config.yaml
num_hidden_layers: 22
hidden_size: 384
num_attention_heads: 6
num_key_value_heads: 6
head_dim: 64
intermediate_size: 1536
vocab_size: 32768
hidden_act: "gelu"
norm: "rmsnorm"
norm_place: "pre"
norm_eps: 1e-06
positions: "rope"
rope_theta: 85100.0
rope_fraction: 1.0
qk_norm: false
attn_scale: 0.125
bias: "none"
tie_word_embeddings: false
parallel_block: false
extras: ["local attention windows", "gated attention", "a smear gate", "capped logits"]
init: "uniform"
init_std_qkv: 0.0191
init_std_o: 0.0191
init_std_up: 0.0191
init_std_down: 0.0
optimizer: "adamw"
learning_rate: 0.000986
beta1: 0.9
beta2: 0.99
weight_decay: 0.16
lr_head: 0.00661
warmup_steps: 237
schedule: "wsd"
decay_fraction: 0.933
decay_shape: "sqrt"
final_lr_fraction: 0.0
batch_tokens: 131072
max_seq_len: 2048
doc_mask: true
train_tokens: 669400000
max_steps: 5108
dataset: "wikipedia_en"
Each number is 50 + 10 x the weight over its row's rms, rounded and kept within 0 to 99. Layers, rows and columns count from 0. The size before them is the row's rms in percent of the matrix's.

# layer 6 attention query, 384x384, rms 0.0367, rows 216-252, columns 192-287
110:46 57 64 54 58 55 37 53 55 55 41 39 58 48 58 50 45 54 38 49 60 47 52 44 57 69 42 51 36 37 65 52 53 41 52 62 69 80 43 44 48 41 50 54 50 47 37 42 63 66 67 54 64 62 45 51 63 28 61 54 55 56 43 56 63 49 43 53 38 62 35 45 64 45 21 41 62 48 45 45 26 43 52 74 50 50 57 44 61 53 40 57 58 53 64 62
106:46 57 63 53 70 61 52 65 50 36 58 54 44 49 40 71 48 35 46 45 56 35 63 48 55 39 48 51 25 30 56 25 65 57 54 37 49 42 59 45 38 49 44 61 52 46 46 54 58 48 51 54 66 32 50 42 51 61 51 51 53 58 46 68 58 57 49 42 62 47 32 50 48 63 50 70 52 51 40 40 37 49 60 32 38 51 55 46 46 56 30 45 70 48 46 55
110:50 56 51 46 47 42 42 58 24 64 73 49 68 31 67 61 49 55 56 50 65 41 73 66 45 55 46 65 63 30 44 34 64 51 62 56 40 49 54 72 52 34 69 31 41 53 63 49 67 51 57 43 62 71 52 44 57 36 54 40 41 54 47 50 42 55 40 59 51 43 46 59 37 56 41 47 53 46 44 44 61 52 49 40 26 67 54 45 50 50 68 36 43 41 60 54
115:59 49 43 59 64 42 41 47 51 74 58 63 32 51 62 45 56 45 39 49 51 52 46 76 66 68 54 51 65 38 53 39 65 62 27 46 45 63 43 52 48 49 50 72 39 46 37 41 53 40 52 50 50 54 53 41 60 45 46 35 48 52 54 60 41 56 71 33 43 43 65 58 23 31 56 40 41 49 48 64 60 53 43 66 54 54 43 68 51 52 64 70 47 57 37 43
109:61 54 44 60 64 41 48 33 54 50 51 54 58 50 67 54 37 44 47 61 55 38 40 67 67 75 58 48 50 46 53 37 57 53 45 60 44 65 32 33 59 47 31 50 58 44 53 57 51 62 46 45 59 65 60 31 30 37 40 53 66 35 42 47 65 59 58 51 43 61 47 51 58 66 58 61 38 54 41 75 50 53 53 65 49 59 41 62 31 43 52 53 48 47 36 53
119:36 58 52 50 34 58 52 43 60 48 45 51 51 62 69 50 45 73 60 51 50 50 40 66 47 47 46 54 59 65 39 51 42 51 58 43 61 85 45 53 63 46 37 52 44 45 50 54 56 48 51 47 55 41 45 41 42 55 51 72 51 45 59 56 32 42 61 42 48 46 50 42 55 54 55 45 65 53 56 66 42 51 54 57 46 45 62 39 57 56 41 36 43 49 38 55
117:49 35 56 32 58 46 58 53 41 32 45 58 52 52 54 42 63 54 49 45 54 75 39 35 51 53 60 45 47 63 49 45 31 27 54 62 42 44 50 43 36 39 63 38 53 64 62 36 48 62 47 37 45 40 22 49 59 48 39 59 32 53 51 60 56 65 37 30 63 51 60 51 52 56 56 71 63 52 53 52 33 43 49 46 48 34 58 68 40 56 45 40 55 52 52 40
109:52 55 41 21 54 48 49 48 33 58 49 54 29 51 59 49 51 59 38 57 60 58 45 62 54 56 55 38 59 63 66 57 73 46 68 76 53 50 37 51 43 56 54 61 54 60 43 63 43 62 64 45 39 50 58 31 39 58 35 49 54 33 52 39 63 47 41 54 48 49 51 58 43 52 50 43 39 54 47 58 63 43 51 59 58 55 62 30 36 50 44 55 64 55 59 41
097:34 44 52 36 62 60 47 46 50 41 54 56 35 54 58 48 33 58 47 48 53 53 64 59 40 29 53 65 47 59 52 42 66 49 46 59 43 51 53 59 51 44 60 38 50 39 54 51 54 57 47 78 47 52 63 54 46 57 47 49 38 66 40 68 65 51 62 44 34 56 46 48 39 32 61 72 60 68 34 52 52 24 45 49 49 44 58 51 31 47 57 56 62 43 53 48
087:42 58 37 59 53 34 49 48 41 44 40 48 32 36 40 59 35 36 33 57 51 64 58 46 48 67 26 39 42 49 47 42 50 53 52 44 44 47 61 71 52 52 58 62 43 48 56 63 64 29 48 37 48 55 50 58 31 60 67 39 40 33 54 50 35 39 76 54 59 48 63 40 37 31 29 43 41 53 65 44 60 61 53 58 49 52 59 47 56 77 38 50 49 58 62 38
094:40 41 54 52 47 35 53 56 52 45 54 33 60 50 39 44 61 44 54 50 71 47 57 36 74 60 36 34 39 36 43 44 46 60 46 69 52 66 62 52 60 38 53 51 47 76 63 47 51 45 48 38 51 47 33 52 37 33 67 53 43 41 58 36 48 52 43 56 31 63 74 42 57 61 37 51 41 42 45 50 46 70 46 52 38 49 57 69 45 40 41 48 45 55 42 44
090:52 64 43 47 51 48 49 34 65 45 50 64 58 46 72 30 39 32 43 70 32 49 49 68 40 54 49 67 59 39 57 39 52 26 50 45 46 57 48 70 53 53 49 52 48 36 49 62 68 59 39 68 48 60 56 37 55 61 49 37 48 54 39 46 69 46 68 44 41 59 38 53 56 34 51 42 68 71 42 58 47 40 48 49 62 40 38 49 40 57 60 59 57 57 51 47
090:47 47 46 41 44 42 60 72 33 32 69 59 45 56 41 59 33 55 39 56 41 41 54 38 61 66 38 37 55 54 61 53 46 50 49 64 53 59 58 49 30 58 47 61 40 52 43 55 55 43 53 40 58 59 33 39 44 51 61 62 59 44 53 57 35 35 39 51 47 48 51 50 64 73 55 68 47 48 52 67 52 58 50 48 53 54 50 43 57 55 59 47 60 48 55 62
101:55 54 56 48 30 31 58 66 39 54 50 52 33 39 35 78 48 54 33 45 58 56 63 65 54 57 57 47 48 37 40 53 56 53 58 67 53 61 54 43 40 51 58 57 39 47 48 68 58 27 33 32 49 54 47 39 56 42 54 44 29 44 56 53 44 40 49 68 57 58 68 55 51 58 56 48 49 46 53 49 42 52 44 24 54 61 58 34 54 66 57 52 55 42 62 59
112:63 64 56 41 62 42 46 48 33 72 40 44 64 28 57 39 51 41 42 49 49 14 48 68 46 62 55 61 41 65 40 44 66 38 57 55 65 53 63 52 58 40 52 35 69 57 55 46 48 52 56 48 44 30 52 54 48 58 50 34 58 55 36 43 75 67 57 55 62 37 33 70 55 46 54 30 38 56 45 49 45 34 39 62 61 39 33 46 55 53 58 54 54 43 62 53
105:42 35 58 49 52 56 50 61 57 41 49 43 54 55 34 59 47 59 53 43 40 65 61 34 66 31 37 39 42 50 55 56 35 81 45 34 44 53 46 50 44 60 56 57 59 70 49 51 47 39 45 38 60 45 45 57 56 32 59 66 58 42 52 64 32 51 42 36 38 65 74 55 57 66 30 58 48 42 75 52 59 45 48 44 38 56 60 50 57 44 49 43 71 58 30 46
109:47 50 67 49 56 43 34 42 54 45 40 41 63 52 54 47 58 49 72 56 56 44 39 45 47 24 55 58 71 49 44 54 42 39 35 47 35 43 53 57 39 50 46 55 60 58 61 30 54 48 44 49 31 40 46 50 51 61 38 37 37 65 37 49 34 51 61 28 63 54 51 50 39 58 44 47 72 58 51 54 50 46 55 30 47 57 48 46 43 40 51 38 46 63 42 24
095:56 51 54 54 39 58 48 33 55 41 63 60 49 48 48 48 50 59 56 42 63 55 57 60 47 53 57 73 69 44 51 53 69 50 45 55 56 52 46 49 48 43 66 65 54 54 38 66 64 43 50 65 52 45 69 30 34 48 51 53 46 55 43 37 57 40 50 68 46 22 50 62 55 56 66 46 36 66 30 60 41 49 40 53 57 49 37 55 50 42 70 66 51 49 49 70
097:56 46 48 34 39 45 61 63 49 40 43 52 41 58 47 69 53 59 33 45 60 57 56 36 54 48 43 42 42 53 57 66 53 50 55 64 51 53 53 41 37 60 40 51 32 39 51 53 45 49 49 52 59 69 39 55 50 34 55 50 50 48 59 72 43 36 53 53 36 56 50 28 55 50 46 71 34 30 65 60 61 42 71 51 56 55 60 55 49 64 50 41 60 62 67 47
097:44 41 54 23 60 51 54 74 50 38 42 46 31 53 35 57 46 52 53 53 47 48 57 30 64 48 42 35 31 48 53 60 55 60 57 36 53 41 42 51 48 56 37 51 34 53 56 34 50 65 49 42 55 50 36 59 56 41 58 64 52 44 53 80 43 37 56 41 41 40 69 49 38 51 44 57 43 35 61 62 62 55 56 55 33 54 49 47 55 56 61 53 41 61 43 40
111:53 44 40 46 51 45 53 48 53 50 48 45 58 51 44 69 50 55 58 51 35 59 79 43 55 40 41 49 45 66 58 44 43 53 67 76 56 40 68 37 42 69 38 43 48 40 57 52 47 56 37 51 64 67 49 63 37 44 49 60 38 36 54 64 50 39 46 35 47 54 54 49 53 62 51 61 50 37 66 50 69 44 74 46 55 50 57 41 58 44 54 43 43 54 61 55
097:33 39 50 43 38 54 43 52 59 62 39 55 56 56 43 55 57 66 45 47 61 47 59 50 44 44 47 60 64 45 56 55 29 48 50 53 45 60 52 51 35 46 26 51 46 36 48 43 43 48 50 50 58 60 31 39 45 33 59 63 52 44 42 68 38 37 60 48 31 56 41 59 70 49 32 49 49 34 53 56 42 33 61 57 28 60 66 47 45 43 47 49 63 48 34 37
110:38 36 53 52 44 43 58 64 43 38 52 48 52 66 53 68 42 30 46 43 49 58 62 46 71 36 37 63 57 53 51 43 38 53 51 57 47 49 57 41 43 67 51 32 42 34 60 55 31 72 28 44 55 56 40 72 53 45 56 45 48 43 58 60 49 47 63 41 44 59 62 43 41 56 45 59 45 36 58 62 51 38 58 39 48 69 60 43 53 62 56 26 55 59 65 44
121:49 35 63 70 47 42 46 36 57 48 55 63 42 50 55 57 67 45 49 47 41 52 60 49 64 58 37 24 44 60 53 28 57 57 41 50 57 62 50 58 71 58 63 57 56 49 58 25 55 37 54 58 57 57 47 48 54 34 41 41 36 53 62 37 46 42 47 50 38 50 70 39 64 44 43 73 45 35 54 49 36 48 55 49 52 43 45 52 40 60 48 48 38 52 33 63
110:54 55 55 54 48 39 33 61 35 42 69 44 58 60 40 47 40 63 44 53 50 41 57 56 39 54 39 62 58 37 57 44 30 65 36 62 68 40 61 54 59 67 48 66 63 46 51 52 45 53 35 61 53 58 42 53 52 46 43 43 31 61 45 51 50 55 46 46 32 51 31 42 54 54 52 72 63 48 54 42 70 45 67 36 43 61 47 42 43 40 61 49 61 44 50 44
112:49 55 50 54 40 43 58 49 46 69 45 51 71 47 70 48 45 54 43 66 43 40 50 64 49 53 44 44 35 51 64 41 49 57 56 62 32 63 47 45 56 48 21 52 65 40 66 46 42 44 44 44 66 45 50 55 40 44 52 49 52 50 54 50 47 34 56 49 54 64 50 53 42 65 45 37 55 64 53 44 50 57 39 36 45 54 45 56 51 47 49 45 44 36 34 62
108:55 60 38 38 52 44 42 64 47 70 67 65 37 31 50 69 57 45 66 75 35 43 68 39 44 51 49 53 48 48 56 55 57 56 60 42 53 48 74 40 42 63 33 58 33 33 52 46 55 50 48 59 55 56 53 54 32 44 50 53 56 49 59 56 43 31 52 47 49 35 54 51 54 63 63 49 55 42 59 56 51 35 29 37 59 54 47 46 54 42 44 54 39 36 59 46
109:48 58 49 45 31 46 57 27 51 65 43 55 56 52 56 52 49 38 59 31 35 38 65 43 79 33 58 52 57 44 54 56 53 38 52 55 47 35 58 33 50 47 50 40 59 34 49 58 66 61 57 52 63 60 36 47 39 57 57 42 66 52 44 56 66 51 50 60 59 47 44 57 42 52 57 61 46 52 45 61 24 30 62 33 54 56 57 51 64 47 44 51 30 48 57 60
111:69 47 51 46 40 45 31 43 39 55 46 49 36 34 39 42 57 53 49 49 59 30 59 52 54 51 62 56 51 45 54 43 58 45 40 49 50 59 44 50 64 51 54 60 38 28 44 43 52 35 51 71 63 54 57 44 37 46 51 47 58 56 35 58 40 48 40 57 43 43 48 69 41 54 49 52 56 57 40 63 47 30 45 54 47 49 48 43 49 38 52 58 46 45 25 52
119:69 64 52 56 43 45 52 50 44 47 37 41 50 45 41 46 50 65 61 54 56 60 58 75 60 58 42 73 52 58 45 47 43 42 48 47 46 67 56 56 52 58 62 47 39 54 65 64 47 43 42 39 46 31 49 37 55 61 68 42 35 38 51 65 50 33 40 47 69 24 50 45 36 54 50 51 60 41 34 41 56 50 50 49 45 41 53 48 65 66 72 36 51 48 51 43
106:69 45 55 37 45 53 41 52 34 43 60 48 73 42 48 57 50 54 38 46 57 55 52 41 45 45 55 57 48 49 41 43 46 54 42 42 63 52 54 58 63 42 58 53 58 74 58 58 32 44 52 39 44 49 55 66 45 31 49 62 46 46 38 38 42 63 61 45 50 61 53 49 54 53 57 68 35 59 55 44 51 39 60 53 61 49 41 45 45 59 59 48 74 46 65 46
108:61 30 45 52 67 38 46 38 56 45 44 61 39 31 51 50 56 56 36 40 57 42 40 63 32 53 53 67 61 45 42 55 48 50 49 38 39 47 55 57 29 63 49 50 40 42 40 29 37 59 52 52 44 48 56 34 54 43 54 53 65 44 56 41 39 47 65 49 51 47 43 44 43 53 74 46 52 43 32 49 63 49 45 50 47 50 38 55 48 41 69 61 46 56 46 24
109:64 47 59 44 38 42 50 52 58 51 57 55 65 56 57 50 76 50 66 48 53 42 60 39 72 52 54 52 36 32 54 40 31 69 49 54 32 40 52 55 69 54 59 54 41 59 33 70 46 60 62 54 50 61 49 49 59 49 47 59 70 56 35 44 61 59 35 60 48 49 38 51 58 63 40 64 39 54 54 30 61 48 63 49 46 58 45 40 53 51 47 49 60 32 59 60
110:45 51 60 55 40 48 45 53 47 38 30 50 40 45 39 39 36 45 48 34 46 33 49 48 64 64 46 52 48 53 62 59 58 37 40 52 61 59 52 61 46 44 41 30 51 54 32 47 39 58 71 63 44 52 53 57 40 57 51 52 74 51 44 54 56 50 39 59 66 43 48 35 56 66 56 47 53 56 41 68 54 40 50 59 64 58 48 43 45 50 54 42 60 50 47 49
114:45 64 37 44 47 62 53 50 43 50 50 46 52 51 59 48 50 51 36 37 43 47 59 54 20 52 55 51 41 61 55 46 37 46 32 46 51 48 48 45 37 44 58 59 54 67 64 54 61 68 53 47 56 67 41 64 42 48 58 55 56 51 39 62 54 42 38 44 32 59 67 44 72 48 77 46 37 45 58 56 53 43 62 50 36 48 53 57 58 37 59 58 54 45 65 47
112:40 49 42 67 29 25 42 42 42 53 48 40 39 54 51 37 44 55 46 49 70 57 48 67 41 55 56 55 53 53 36 39 58 39 56 45 62 50 39 35 29 46 43 60 54 29 33 53 59 45 51 35 56 57 48 35 48 49 57 39 40 61 51 48 50 41 47 53 58 44 44 53 54 38 57 55 65 55 55 37 43 27 66 64 50 50 45 54 46 52 58 54 53 50 49 46
112:48 49 56 48 44 38 53 30 49 53 57 54 30 42 56 46 45 48 54 48 63 46 64 51 62 42 55 46 42 51 73 57 59 37 52 56 55 36 43 53 49 50 64 48 58 47 37 47 44 58 42 47 60 55 53 40 51 56 49 27 51 49 53 49 39 42 43 67 43 55 47 64 71 72 40 47 27 45 44 39 41 54 39 55 45 63 41 52 58 39 70 72 44 38 44 70
# layer 6 attention key, 384x384, rms 0.0358, rows 216-251, columns 192-287
113:55 46 60 49 56 54 36 43 59 42 46 49 43 55 42 42 47 55 58 49 24 56 47 60 59 40 42 63 59 64 50 55 39 60 29 36 38 48 41 55 47 44 45 33 52 48 57 49 32 46 39 71 57 53 45 41 37 40 56 49 48 42 39 50 72 46 45 49 44 38 40 57 46 59 27 56 54 47 64 37 52 56 45 45 39 47 45 34 63 60 67 39 47 62 31 31
112:33 53 48 51 47 29 47 59 48 50 56 56 64 57 61 33 58 52 63 37 45 52 50 50 47 56 59 55 49 46 41 53 50 56 42 42 60 43 44 51 55 56 60 42 58 45 66 57 52 49 59 60 45 50 48 33 58 68 38 57 53 53 45 41 53 48 53 26 55 46 61 54 54 58 52 66 54 52 57 55 57 52 35 52 55 37 52 53 39 57 46 36 46 35 41 51
113:55 55 43 55 48 45 43 61 37 46 43 45 39 49 37 54 54 55 59 67 80 42 43 46 65 49 48 56 53 25 34 52 41 45 63 48 42 44 45 46 48 46 39 49 58 45 49 62 36 71 50 48 54 40 41 45 66 56 59 48 69 46 61 51 52 46 39 52 52 50 51 46 58 49 50 55 53 39 46 64 52 61 36 54 50 48 52 53 69 44 27 41 40 30 43 51
115:30 55 54 55 37 58 52 50 48 53 44 36 48 31 38 43 57 53 54 63 52 50 73 48 42 43 53 32 65 41 42 46 29 47 52 65 41 53 56 52 48 60 52 74 52 51 47 47 52 50 58 49 47 53 40 57 36 53 47 54 38 44 56 63 41 56 35 61 54 64 44 62 55 55 56 59 44 44 52 60 27 57 50 50 39 62 45 61 41 55 36 52 63 61 53 37
121:49 50 60 63 45 67 64 61 51 41 53 46 35 41 58 46 58 44 44 52 59 60 44 59 42 70 56 47 72 53 53 70 46 40 66 42 43 52 63 56 40 51 54 63 48 45 46 62 51 53 58 48 61 38 38 54 45 61 57 56 67 79 51 57 43 45 57 55 55 31 51 46 50 53 50 62 46 62 44 43 42 46 44 57 38 47 54 55 41 54 67 30 61 67 53 61
119:69 62 40 35 44 60 48 50 48 42 58 63 58 41 51 45 32 52 34 69 38 71 51 41 63 49 62 51 32 72 54 62 59 56 57 31 45 39 45 31 49 35 73 50 51 50 59 42 39 45 47 51 65 53 47 56 47 56 60 53 49 45 51 43 52 50 50 57 52 59 45 48 45 38 57 51 38 57 46 43 58 48 58 55 53 50 35 42 56 45 63 54 37 56 45 63
114:67 55 38 53 49 44 51 45 53 49 31 47 54 42 50 50 38 57 60 56 35 49 16 35 46 53 35 49 47 59 58 50 62 52 37 60 73 52 56 33 57 65 44 31 58 35 53 48 53 43 38 50 59 59 38 47 45 40 43 45 58 53 49 52 47 40 63 32 50 56 59 57 65 57 49 55 44 58 62 45 61 53 47 40 48 54 56 50 45 61 58 51 36 63 25 56
110:55 65 57 44 41 52 64 49 43 38 65 52 52 62 39 62 47 60 54 47 38 46 49 29 55 38 53 69 53 51 46 41 47 38 71 44 50 53 45 40 38 26 68 44 53 55 40 58 39 49 35 44 55 47 51 62 53 59 56 73 42 62 45 54 54 55 36 71 44 58 52 37 53 39 39 41 60 22 53 47 55 44 71 58 51 51 49 55 51 44 52 44 50 54 53 68
084:56 41 58 48 48 43 18 48 60 41 48 53 43 54 51 65 45 52 60 34 38 63 42 61 56 32 66 42 45 43 60 57 39 49 56 57 35 55 51 44 59 47 63 55 58 55 54 51 48 31 60 52 52 42 62 58 44 51 50 43 39 54 36 44 44 54 59 41 45 53 31 44 51 52 59 48 35 48 42 61 44 44 69 53 44 53 52 59 59 38 48 61 41 36 40 36
096:38 58 46 56 47 53 50 51 38 56 44 35 45 59 49 41 36 46 43 55 45 52 51 43 51 47 34 52 49 41 66 47 31 56 82 62 50 37 53 38 42 55 52 32 77 43 51 50 52 62 42 37 74 50 33 60 55 37 54 50 55 57 63 53 55 50 29 56 64 37 61 58 55 49 48 43 63 41 30 57 36 55 52 52 35 72 49 36 64 55 59 42 72 53 47 57
103:42 58 43 59 29 67 58 40 51 59 45 42 50 56 41 33 39 39 41 72 45 44 31 54 27 57 33 56 54 56 50 53 40 52 56 42 63 42 44 43 33 41 62 49 61 24 44 53 55 55 48 43 51 45 45 53 44 43 51 56 56 38 50 52 48 55 51 55 52 60 52 55 49 50 42 57 66 52 55 44 47 49 44 36 59 47 49 48 42 52 50 51 60 63 58 59
100:60 34 53 57 53 51 44 50 45 44 73 55 51 39 67 64 62 54 53 44 55 38 45 45 55 51 70 43 49 33 38 46 61 44 35 62 43 59 54 48 51 45 34 58 41 63 57 54 41 34 59 52 48 42 64 54 44 86 50 50 63 45 48 40 38 47 53 41 37 51 45 30 47 31 55 29 42 54 53 37 45 46 40 52 51 54 59 69 41 47 40 56 33 42 41 38
097:61 60 47 44 49 55 66 50 52 44 44 36 58 52 47 45 44 42 50 66 40 50 46 41 69 46 38 42 46 67 45 50 37 61 51 51 65 34 52 38 52 70 66 46 55 41 61 45 41 33 33 49 60 57 27 55 53 37 40 60 41 46 54 62 53 40 43 46 61 43 59 46 55 36 44 56 60 52 44 35 56 58 53 22 56 51 35 46 56 58 42 41 48 57 51 46
089:47 59 53 54 49 58 53 38 45 64 57 40 66 53 44 51 35 51 62 58 49 36 52 47 49 60 40 52 49 43 49 40 43 52 54 60 53 40 58 38 54 57 44 32 45 33 57 41 37 45 37 65 56 52 52 65 41 29 67 47 46 49 60 51 41 52 55 59 41 49 49 47 50 35 62 39 62 39 58 42 73 69 46 61 38 40 22 45 75 36 52 53 41 46 49 54
102:50 53 52 58 51 48 52 46 62 58 54 53 63 55 41 50 74 55 40 39 67 49 55 56 43 43 49 55 57 46 47 41 45 39 57 51 31 62 44 57 41 35 33 51 44 42 28 54 42 66 52 59 36 69 50 42 44 53 50 38 53 55 38 30 62 67 43 49 48 51 48 60 47 51 42 48 52 39 50 31 48 41 59 53 42 44 74 58 35 51 35 54 69 46 49 51
121:49 50 37 53 41 54 64 52 52 50 50 44 44 46 37 41 38 39 60 57 42 44 59 42 57 53 42 60 60 59 70 53 37 67 59 31 66 39 59 41 52 72 61 26 60 30 58 41 56 46 35 48 76 52 43 69 36 41 51 43 41 45 58 55 42 43 50 61 54 48 67 45 53 51 53 62 58 69 47 41 52 52 44 33 40 58 46 43 55 55 46 46 45 61 53 58
104:66 76 35 53 50 63 52 48 39 50 55 54 52 43 58 43 51 58 48 55 42 50 35 50 45 65 48 36 46 34 47 45 62 39 44 72 46 48 65 37 39 45 68 60 50 58 55 42 39 38 42 59 42 43 69 30 55 59 29 35 64 62 47 42 56 60 61 56 53 41 48 50 69 43 61 40 40 64 54 61 54 47 34 43 56 40 51 75 45 38 47 57 50 33 41 58
109:54 53 52 41 67 66 41 42 59 43 49 55 32 57 53 58 60 45 52 39 48 45 33 49 51 31 62 65 48 47 45 58 53 54 47 38 44 52 48 56 51 41 36 42 54 47 49 70 53 55 46 58 26 53 61 45 64 73 40 42 64 49 53 34 44 69 52 36 46 55 43 46 37 40 61 35 38 40 39 52 28 43 43 46 55 50 53 48 38 49 30 49 54 60 48 58
076:49 37 44 60 51 39 58 61 61 44 41 49 56 51 51 53 42 43 46 73 39 49 55 59 56 52 30 36 61 42 36 34 54 66 50 45 54 31 42 45 61 88 56 59 48 54 53 46 44 43 61 48 60 52 45 60 48 33 71 48 38 43 67 60 50 46 43 51 41 58 42 53 42 48 44 48 71 57 67 49 64 55 51 55 64 45 48 57 51 49 59 60 51 43 58 37
085:52 50 49 65 37 51 59 52 35 56 40 46 50 57 40 50 43 23 51 51 40 58 55 39 56 57 31 32 36 44 33 50 53 59 41 43 63 53 45 51 53 78 58 47 49 58 62 54 41 43 42 56 69 67 47 58 54 42 44 47 42 48 77 67 47 40 48 44 27 34 64 47 48 61 56 60 57 52 55 54 53 53 50 38 47 52 40 41 52 51 47 61 55 45 43 36
086:50 41 54 65 64 49 51 59 44 43 48 50 53 39 59 62 54 40 52 64 45 39 33 43 44 73 30 21 36 47 44 53 46 65 43 43 52 47 62 47 65 63 56 46 52 66 55 48 41 68 45 67 65 56 44 49 66 37 59 30 29 40 70 51 47 33 52 40 48 58 57 63 40 55 46 47 49 44 52 44 59 56 51 33 46 58 40 58 40 48 47 44 47 50 49 50
088:45 47 48 47 55 45 51 65 33 58 46 47 49 60 50 57 39 43 62 63 46 41 51 37 41 62 41 28 38 70 61 35 60 63 46 46 62 52 64 46 54 72 59 46 46 60 44 54 51 59 44 55 72 46 49 67 51 46 59 46 26 44 62 57 49 39 44 41 46 45 60 49 51 54 66 49 53 46 54 63 64 54 47 54 67 49 52 53 64 55 51 51 55 36 60 40
083:56 35 43 56 44 48 66 37 47 56 41 51 36 40 45 50 45 36 39 43 45 57 50 39 36 52 39 27 42 52 47 39 62 55 38 44 40 51 60 39 67 82 51 46 41 60 48 55 55 67 48 50 67 58 55 55 54 60 45 48 49 50 71 68 42 51 44 33 44 59 49 45 36 51 48 49 59 62 48 59 53 43 59 38 57 49 52 44 60 49 41 63 57 46 61 37
099:40 52 42 41 33 55 66 63 49 55 42 54 45 51 51 55 51 36 52 69 47 59 49 52 37 53 55 53 65 61 64 61 56 46 36 32 64 38 62 47 56 41 60 79 45 67 61 53 53 53 49 42 52 48 38 58 48 59 52 44 38 20 55 61 42 52 62 52 63 61 68 58 72 63 66 56 48 63 44 70 39 41 34 40 66 61 39 42 31 56 48 65 55 42 58 35
114:37 44 52 42 47 49 46 78 47 52 51 50 49 45 60 47 93 62 49 45 67 53 41 48 57 51 47 48 41 49 54 35 76 52 41 49 65 51 71 32 43 33 58 67 39 58 41 70 51 59 40 52 52 49 41 39 67 47 38 42 52 38 55 45 51 51 46 33 58 39 51 47 51 53 53 63 55 41 51 58 42 44 40 33 52 59 55 63 51 43 28 55 56 31 49 56
120:54 61 65 49 59 45 54 53 46 54 69 65 72 42 43 52 71 39 52 53 46 59 33 52 19 58 49 46 77 40 63 51 58 41 59 34 36 59 65 49 54 59 72 64 39 65 33 54 57 54 60 53 56 38 54 61 52 54 48 51 18 49 48 64 39 46 75 56 34 52 41 47 43 47 54 57 26 49 35 70 64 57 46 56 46 39 51 52 44 49 42 52 51 45 43 51
107:49 42 50 32 63 58 49 40 36 43 66 52 44 44 58 51 65 49 53 45 54 50 41 59 54 36 51 35 47 58 49 35 44 32 46 66 51 49 54 41 47 49 47 60 51 57 62 55 31 65 54 53 23 51 31 45 67 52 40 68 50 57 31 36 52 54 38 31 59 38 45 55 52 42 63 51 45 54 53 32 69 37 53 48 47 39 55 44 64 42 43 46 61 59 51 57
111:59 46 49 33 55 43 44 48 54 41 47 60 48 38 69 44 41 49 55 46 58 29 36 56 49 50 52 54 46 69 49 59 67 43 52 37 46 65 57 38 37 28 51 75 58 64 38 44 41 47 47 53 48 55 46 33 40 58 51 35 47 56 46 55 56 45 58 44 60 61 46 56 35 60 33 50 42 39 43 31 53 38 46 44 65 44 49 44 29 62 62 45 56 59 57 44
113:59 42 45 42 55 58 62 54 44 51 59 48 42 49 52 49 57 40 38 56 53 55 69 59 49 32 45 54 46 62 53 43 65 52 45 53 54 63 64 40 38 51 54 52 59 64 58 47 42 61 52 48 39 46 47 39 62 65 46 52 47 47 58 41 48 42 46 53 50 33 51 45 48 54 65 51 49 41 41 65 60 34 42 40 43 41 48 44 39 45 38 48 65 27 65 65
116:65 35 46 47 48 55 50 35 57 47 53 35 48 50 43 49 51 55 51 55 65 35 52 62 53 55 38 42 52 53 56 49 61 43 47 47 50 47 29 39 55 62 61 41 51 58 39 40 49 59 51 34 53 60 52 47 69 45 56 52 54 50 51 41 57 50 52 56 48 62 48 39 53 47 56 36 57 46 61 63 64 52 44 44 58 48 50 47 51 33 69 60 55 51 64 54
113:48 44 53 56 43 38 55 49 61 42 62 55 61 51 42 53 57 41 41 57 56 57 52 56 51 62 47 44 48 30 47 40 51 51 41 55 39 55 48 39 63 64 28 40 61 35 52 39 54 58 32 54 55 51 58 53 60 46 59 51 72 52 57 61 47 71 63 39 62 39 55 54 46 60 41 63 70 60 66 46 64 63 32 53 53 44 52 48 53 43 55 62 33 45 44 68
105:46 52 39 53 49 50 62 64 39 59 52 47 50 57 50 49 56 60 56 73 60 37 60 42 51 51 49 40 50 46 46 46 60 54 53 69 45 53 57 45 43 73 49 51 45 67 42 39 58 52 61 35 37 57 42 43 72 59 69 50 58 60 50 41 57 53 37 40 54 43 48 48 49 49 58 67 54 58 49 41 52 49 50 39 55 52 54 53 35 45 59 55 68 51 63 52
111:50 55 48 54 67 47 53 47 40 58 48 44 51 51 63 45 47 39 50 28 62 38 40 52 57 61 50 68 58 47 50 62 48 42 39 48 64 55 56 51 66 42 37 46 58 33 53 41 59 74 62 62 50 55 50 58 58 42 55 55 51 47 52 61 65 55 58 57 38 46 54 61 67 58 36 53 39 47 56 55 53 49 43 44 53 48 37 50 50 51 40 47 57 47 35 48
110:64 53 40 40 57 60 53 54 43 62 56 49 58 49 42 43 57 68 43 37 57 47 58 53 72 36 50 63 30 39 44 50 47 55 37 47 41 35 40 30 46 41 37 12 56 37 40 42 39 36 44 52 54 68 43 45 65 28 57 37 55 42 59 49 63 48 60 67 51 42 31 66 45 38 48 47 38 53 53 30 44 54 57 52 56 46 46 43 64 54 52 34 75 36 56 46
114:43 52 63 44 43 51 38 54 43 42 44 64 40 46 39 42 60 64 61 47 57 57 54 70 79 53 39 48 59 55 60 33 50 50 63 62 46 60 40 46 51 25 47 36 49 47 55 61 38 26 60 41 40 50 35 49 41 43 52 43 46 64 48 31 57 64 71 75 41 46 35 47 45 42 20 55 58 55 49 44 55 47 34 59 54 58 56 38 47 59 41 42 27 59 41 52
117:48 58 51 29 57 70 55 64 53 53 44 41 47 61 48 56 51 49 46 49 43 60 69 41 55 28 46 46 62 61 56 61 46 50 36 48 43 58 52 64 56 62 64 59 53 70 40 39 44 44 29 50 53 50 43 41 59 49 52 57 42 46 50 61 50 50 38 48 51 38 43 42 57 47 49 47 52 62 51 48 54 55 53 31 48 35 67 35 26 41 58 51 50 58 49 21